config = dict(
    positions='rope',
    rope_theta=10000.0,
    tie_word_embeddings=False,
)
Each number is 500 + 50 x the weight over the matrix's rms, rounded and kept within 0 to 999. Layers, rows and columns count from 0. Numbers have three digits each.

# layer 6 MLP down (transposed), 192x96, rms 0.235, rows 109-131, columns 0-95
486497416505517494477470469524520487562482535533552509486493462602574512529554539529514572441534497491446409499559502506509383459619488540444519535427484457425508463410457484497590396476589469424562485438496463575479496466407462448474481426504486533596496493483483557496500513500570521512
491468493433508488482506531528451397537509526570561455488485568355557564432504464496520474510472588528479451522346537517450412636442492527592573492463464574516524497406594575435526495507436527474440496575494459472503484481467535397498485483584529554572574424534593530502472500524534415439
490567532518513567400539543473471529470474455521494455512513380531544523470448520587632470480508471472510522521409436437491473477391584483487423484517541556422487430534400498519582450574573566480427454480477552477505504525449541431497457467505586428460466460562478564445488501487532463483
476467508529453614516433463460509436539460513558520394484565554458515474395570480463530520453448527453464527520565457464513423443590388463419486492444432537480488548584484486478551482466485605473500525564498626562483325501421500517517500524589446470537490447513500490587494472489534466488
573514496456486442501538528511496561371471453595507433519501497471511526421531551451487515515468550446524440500458452447494490449585457526526522490456498496553572424511528551519505502553454491570557383609500433491457431463545475488534487439496514419457434412543557425475622508506500542520
573482542513389485513459539497545381385475614578486434497579494454529668518380505530480472516406470561500484520560549491475482528500529518555511486480448575452455547495436629480513487584506533465520527420478546571504523492497496489538553524501542492450515472509514514468445561504407479450
533450493523390564539571512502490513545464504454507454499548405479499445489513410442487587499489498424464470505441505437473454518425460594581581598508549475471451512508498487471529524515551512659494435532583477508553492469525457429504487445509494484542623533492503453455453495524470493420
456541471508498480466413502441509515439461389453463573503601525467449491616552520504422561460527491411497560544514487591427552599519410422535460388437507471538517447474514533502500461428549518514531514500405515453474471492494539584566512479409545503516511522488481453604495505390516504531
506561460498590450549456493508510498508445578510524529538538478458625513528503335481579477444480520553543488394512540559536565499424502490476490496426454515500614515514496477477466414506481521528466547520567464501552570546509511529484509419562390584468540429579470440478551521598505449482
509383604508434501484567518520510539410483552409568525502493501504494489504495518534513435550493433509452500464530594554467456523433379418469574554550579519514523515547509519480433523575512516507455540456555628517513532442597489474540512544505491470408462439470483499453455538516483529486
476474486493516496448515475469490404523569396533465480516488396583531521518444562499591512577473544497521414496506468539520461598480482535538470443548498453453449543571359529476486479459488529508482516433492495515503555508494533563552553516460526488529469525517413559509449509544504473482
526550391492453545502619463551558547480543503520539505464437527456453525470438438510512540523509543512532563544522529591586547398567494483548430451501365511531456443650488651436475501484541473460393488491529586444517504520468455536460505462543540482494543470562539452486583435480476501461
475535431505438564460497467477488599453458441403546477527462498521454427354470465438491503518419548516542573520538570533468480508536492487525531536453524577443440412600504508566604555504548518510479569497474486461479496456471454582509518434490472516477582502534514507521475429513501490519
486469489504489602490574503482538538564529542558520603531475549555548491471461572494472506611491448439434546672531548515497433509470482504593527589493406436522596375516534491477435514556524483552477579511515540563451456456480542549483506479434591538594468521518511526499486484527496456492
551588529545534546445501461526652535496524464557579499408515505441427509483530478587439591413501613488479561449557476545459499616563534551577509478491451562466587522415491521526520591447587476406506535464497447454552500515528478460520488530526459554486427505549492495465521553534528551522
564516537491527471554535538523533422550614482536463568520476477544481488501494412506512406471484484485439502562470534518479440500424452521450496445512480522564446503547553510515535551538500407397573494518431540457532485467598494452572596527454402489557532495475539546570474505509516459596
422542436451434602512461485491517430456560448447441450445407504516445413391562471457577460540578505559464473550596512465423496469525428463541551446498506569510514466490448477555469476460519411551457399445493608490527561470486503479479383463485485554494540469541485436580504514456479504578
583428442484517527480502563513519577488425421474531592484570489409461463486502551562520487545501478582483537460392498529555442560596489445586574443530563486451541501514596524394497571460449426644530545538470480544480466483546451465604514525525502594506522492521537430464509477523462489531
504497500558546456502552346489547521462567546509574501567584515438577502503583512593544490516417519440487559464412543485502474533561545448475478516445531469544451537485484516409459508482533488527507502600442508561512566524565444495534424542509511502529515521515444457455578603455529429562
487499493478558464566464553450479504406514458513458455488560449470506483513489533459539478527519494554455572556463463512500531446427411520390542437504520554527449578581387562462425507460566494453432588424413367517476520429446483417553384452495410474489563447478532444457501521481473385436
607581493548482478494476524529404481546544469471418490541608448469561509454495461511470412526502455534442534511512512579424488524547519519508524493521490459544532427444525444524455534538411519572518508473563472475448452557551473539455539476453518513450591476556526504536473473472544433531
512582479553645534475475502491408545571465452447531535436465486480432463595476532477495530477443519568389463569491493502424520507490495499517486478509456602571564493528542531466522511469509497496583480533557521494502525335434506544545565489439437491460505438529481509539466578521465522508
551509589410541523504540484606460511535500506558554480559569465481581540480574538466602500494520405543568392537445527530577510534482502541477444560509475593429532493441606596452417487519478486457466483464510452508455399543434472563517460519468559521438482428395509419517475508578529436499
# layer 6 MLP gate, 192x96, rms 0.258, rows 110-132, columns 0-95
491329506485488473565595514470481603557494438467480527486524444432452461570529422524508497437442581491508361550533487562522546513580475541547503497489470484575454448498487535503529523558418474599493491485550444485483602452612479564532479437511646612566525419547528561523492490481475546596
499476583498504503557528439500466571390527486491412445548559470594484478507618467436451581478498502502408476536603441559531447524537445470470448423529512552481497472439553477521570481546531516485396410496523489521468430430498518423446473521469495433501516467485419455538502451411447424564
549463465510478538437454423472567530480538516518455635521509539530519481556545487460430458572561618489433458452471497536491507478424556578504564415436512440516484587499575444495456517550510511513445534509492540512490529515462418536422559530510517455447514428530486491390468538430532500476
548442466499469421553476550528558509472490614450514522481437474477490510507437461548582556581429556485477482426521494490593503557494462532462502516494545440558500539479429533588537481551527573472420541448531474448497485587465514552455490545571499579430517581498455496402488503465504559473
432525465536555461417505544466586399583436542455447541538483479472501527457549487506386571481495531522466466418432491395475518476440421563423461555540529471497485480440576444513456459502526497469539455563539500458471517508439571463496501562516531443461581530538556450467376513503453527437
485508464364486512512424495445523470441538459511472521512535504492487438487552627450472587365483535533470599461511546518495529483527487565533466554504445439541596456460505527537546471511376536498461505573520530468563385438443551516579562440520528529471531491547583511492534531498502426451
520510452507382546567505470511530639478467467524564529565554538581516487486550512504509447527541416509433482566522430530512503427435478483473526548461531490582625366553398541552508552585529531425473521463501473487549509514500420543591511472539499431550480459606431484490534468484488445555
649422397469552568531508472543499495535521459534466564563568502654499517571442495457440501474599511556510474466497468551453631526450539532502513481552519467521559475618559514490520539488438417510530521445537491514472571497486528514505380491471527525515559544488586567411472487449463480408
555517560606415536554523551434474576530434511557431474563418494588444458429504591515559437457498455491449535514441477505538619514430524554503450455552487484535406611447468530513506537519471531508455476565527447428532499509547457428447466539554506526462441522500598451479452555539518484517
514443408581487496453579521510536575488487405469510517477532512490558474493506471435544510480457455488512496427497524469429532522545514469486518542565570500517463497534503456537554539444511497433536546521469502514513463525512500519502503437525380482537444404570449529547462513466447511549
493528495538486476526430499468454517493502476426597520574473464474374455506501601479440500458456435480502502379410482531472538472414486607524498432505592504473485480514528508524513585511507414460472560647530545528512497461587421496527479480480468561539475496432471521488480486426473495503
487512434470375501457465532501423514539488498467467397451545461461516505553532471491493512603475531431446481508483478541575450509495558492414526514489534432467522558477526434497505566516522413464406541516562502516459608521451473401558558495484482575509450483555531544448549460569574495507
552489472449617500501501499527516524446472505509401445477480466422407496366604555491501524595422567539446543475503435654541456438562542428501478538544444482592532444515466479535532430508387551470533606513471550477473491488480526517464605469544500476573603524529563506439520515500492493427
487492537468533506579502576477474499535385527489376455486503361523439478577418542487478484504525486599524492546561476592505425345474405460549512514480543463446462492464440542390498468498492518450521445501557537565492508514559449495551480458559592462561406491589453494497471485487558436477
402495431445451496466531518482531573537462542491450484532480467481527556503516522460499499466551541507513473565485554555527441518579514528522467574563604406564427544501419438548571575413469488451485451465513488478441489475533536483532577529471534560460504502490494477557513538554474437550
485433493435453541536556514538500545491371425411624538618461447451527543478535516543486461459467438389501464500571461579559577535480470537514460558505482497511533496656551411559586472553502518465450480500532502501526530481510463482562532465473575421504487471519459568449579543486491451538
478528549472509447486564501528541405482548514431535506519457500462515448483507469495550512490505483560555475464410390470524469441369384567499473478526436465486540520407508474438479539546625513452471407464596498432514544503549599503536425520538442441502546497554471426549478572499559551438
456501594581463467524495424530562533423496488522461493610469573503539498477525556517533526487439458581557561541517511516462593519518446599507385511516494547506487646566445508502584515578492534492522532485493471473526543535494456438537540461468493493471530532496446511473521473550501464543
542584460388518484403579474454484506477473567412531470397521525454541483468456559445502551454499459507548548560475566505540470455508527478482465531580482495580507400479498487514522545527415545489422345523573502506486466519509569547513476533507530523466383438478489485507471451547529574524
519508518502526546450559485505487570438437556484484481466406502502499487442560555464491569500544481463556450557487509418516544519496504472535441478573506457394522461529554535482575506552509512509519443480521594513396507507461478501436476427554477537537491464461415502437479434508519589474
536482583531382578392480450565485597457550577579528439492503516496542494410616544520501470425499447456530555573462461493529447465417494530507570410587435590479483560494465522507457517448482554472426549480412450476465492522521443530511507519475505492527489537480490529489581587470593465575
549536547576595471480495499527397568451425472551482436429469480458456563464519511481577489428579501524483502464476459479467579500559403511540456494588516575508547508562522360554569475551448477471382498460489492499520519390394470510540478469452561516557574500418572502456445535431534484428
517455475512521538526521496558510565484466380453540571516589540468523466450488469441514621486554557486404440447532448447544531522529506560425487482554544473507525471521503501605510544579478582448486533536539582449437549455483470495450428490501463514557382553536539528495502486473453432448
# layer 6 MLP up, 192x96, rms 0.242, rows 110-131, columns 0-95
541445509490498372454461624568528524484436502528548607444491402499539547451380521604446511563449496520491531446419486584506567488475570474446464493460445516506485598530533581406403507564500521531520493469565374537543527514571531452467456561488386552531549507532463587455483470540504592497
505555475489502460585476476454476532590502478513522480531533482512492423455422511507478570474505544465506563483502528555447573554410519459473492574560567488485562514486498530472484504533468514525426470444401547542589584452492513480412513480532571537461542535456500521539443439425437362475
526522489533482538437443396519529480484411559476491463521473519497452552579574424566507537505498549440524423548397444568570483527461442470472528534483509503481505538384507519520529440509567612530498474485394582490542511422470571420540470483533442555478494483434516450441573535501623441499
547451535531577472528550520474469421417457562470453529458490556480509538492501496542572476514484458549519525536520524522497554493546506559495487545511564460468484413517524491499595504584498609469473505489503475486453505559557477536525647533487474480518534478433449485550501501470592564404
564549397555533539597393428468427412515488476511411507474459439522564532476491475534468451474509427505459517472460490469507500504442551525445516502411546426500483517632590455410492462470537539429489432542479459514466571507343562431604439452426510471468499471513473491487507532544499501546
480498521514477451428477559588550537569535492524546502529520581510511483540574416522435416503546365525507504497568445492446586416529513407452498425537474547490485402543482485519502527503444466499445558585536471435397483507501541426492444451512535583521487567527427458469549514531558448507
510637502512540514475472573437521473561557478455492435463472460463458555445513440538638504519468474580463472529541454494518487502473479511541441585536530504500521628490511545443498496467437511459503528520516432535490499399566425376469522547559441464589426472540469612546532473502471455590
445457481497442537582542557590499438454557550530459443514539508485452483517591539464576536543452407504437448487509523502441528414547512532468546464468417482457485540559548509499443479405522574523513615478421484545527547439529495567480532479420560503547419464564486361504501420520534414518
544558461485518515552442472573513478514516440457572434491509562505584443526532413476490516484550532515481466526365560602564501485476528500398577578470380528493436460483464593472537460418465457474520535507467441467494397622436445495592418554472586525464537516467512480410506556492485525460
569484471527524483610479444528430510562479517480518565528480477501528548547484528541531458512477485519499524524528578542477464539544366559502491502501544557496500592481487446567472484528457512527419394559504503490505521476437407576452549502422515468479497580431502464480548462550492442509
445490424462379491509468450439469451565669550553452490392515532521554570471568439348431464589447546526498551475516535477478596516506470576440529468492492499437524368619468469496445482451546505577503467518397464512498607562525494512491479506461541550525466533411475490546531513455511466435
577468454561421591482481509487497474521512488502535505520444479532410543488493456513419452524562509422559460433507498442494443464525372539435509468467439437409557438596521518512555479468587447577480529531564483497594462480495493560373564468445520496552478590511492480499478500482423554550
516534586527435600489507463468484526547468444576568444449500580443453438502533520436490499474515484454460509491483483464614613441471593565449519497511511468508486440486436533490458523548490448522538515565549446527518508456496592515515484531558470532526457387546574561516478485451537490578
560511491597424591505527452460507509441455563456502520560411495525648561521469534554538505544479498487494606537521553483537575424558521478551527431568554488473493496509471390594414525561437516465419540448528493478493486491542526464417492460609486510523442444566492486484563476474553417545
546512496528546539566511535519502576493528452569458546503491529550513488545567520489473514486481518424505457568438511532480471417451538497538443504454530616440593359495492493516534353528425466587445530499507514636447465499482508558492496539484534482432399569475589559512395510531428473513
406457490499475470426548450527497461413498542525564529457478487438423537549546461549447475479535559492566630542563518420601523374487512471493552672552481511535539394434426502483536525472472438566460451386589428499494565511472553508481559512481544455416490586462541581546455524537444457537
637507593463369412522458457390517462564558476514528564456533399494466564467501488506486444609503585549526484509487505574499557492454531563494539523552460472525470419441482517446486525542531514569448468532465506500591494512515523506507511454534493485531455580468514541514446426380559541540
444474449472453427450464636508583406558393371448479516471478426513558501517504493577488458550534344587554416447526530523451537533508518526466532557579470378457533583524514438465468515455546468536544529499481435517468489518440455507615481508487444521444478509434539552495603502534453508553
443498549535467519490439593617579499497502529487509482481449486411545493480581471531521481414614527439567506512499517512470505495515463517473526451475474445458493523480461515573450494484498460462544466479576467426435506560512544523573582456463512462416461470629593447424613505358521448522
431606487530449442490470512418535508509563452533543516481573575562498495515461510417441521405532528458562499481518461575548506548511490556496470525502526542458533558505407463590548475491510514498470490428513487446409484493506488472450438588358522487486471455488518492501503496477410497488
570585479574442502544473475486432474547448454583472602523534507570511485475412439463469383617523531548540498521447511499496530522406550469532483482509509449515450450516458449580444548471481475600494549576485496531575446432540516486517536530507492464496508464511512524486376485511558560564
451539378596499538482519490588532543538566479500458477522501592469520485525477567519631523498448466524540422523494527447510549561459434566403353420504513444434564575474546536490525514469509511529453483461559439508462475477600515488463450547425485526546618413491515494542534492426443435532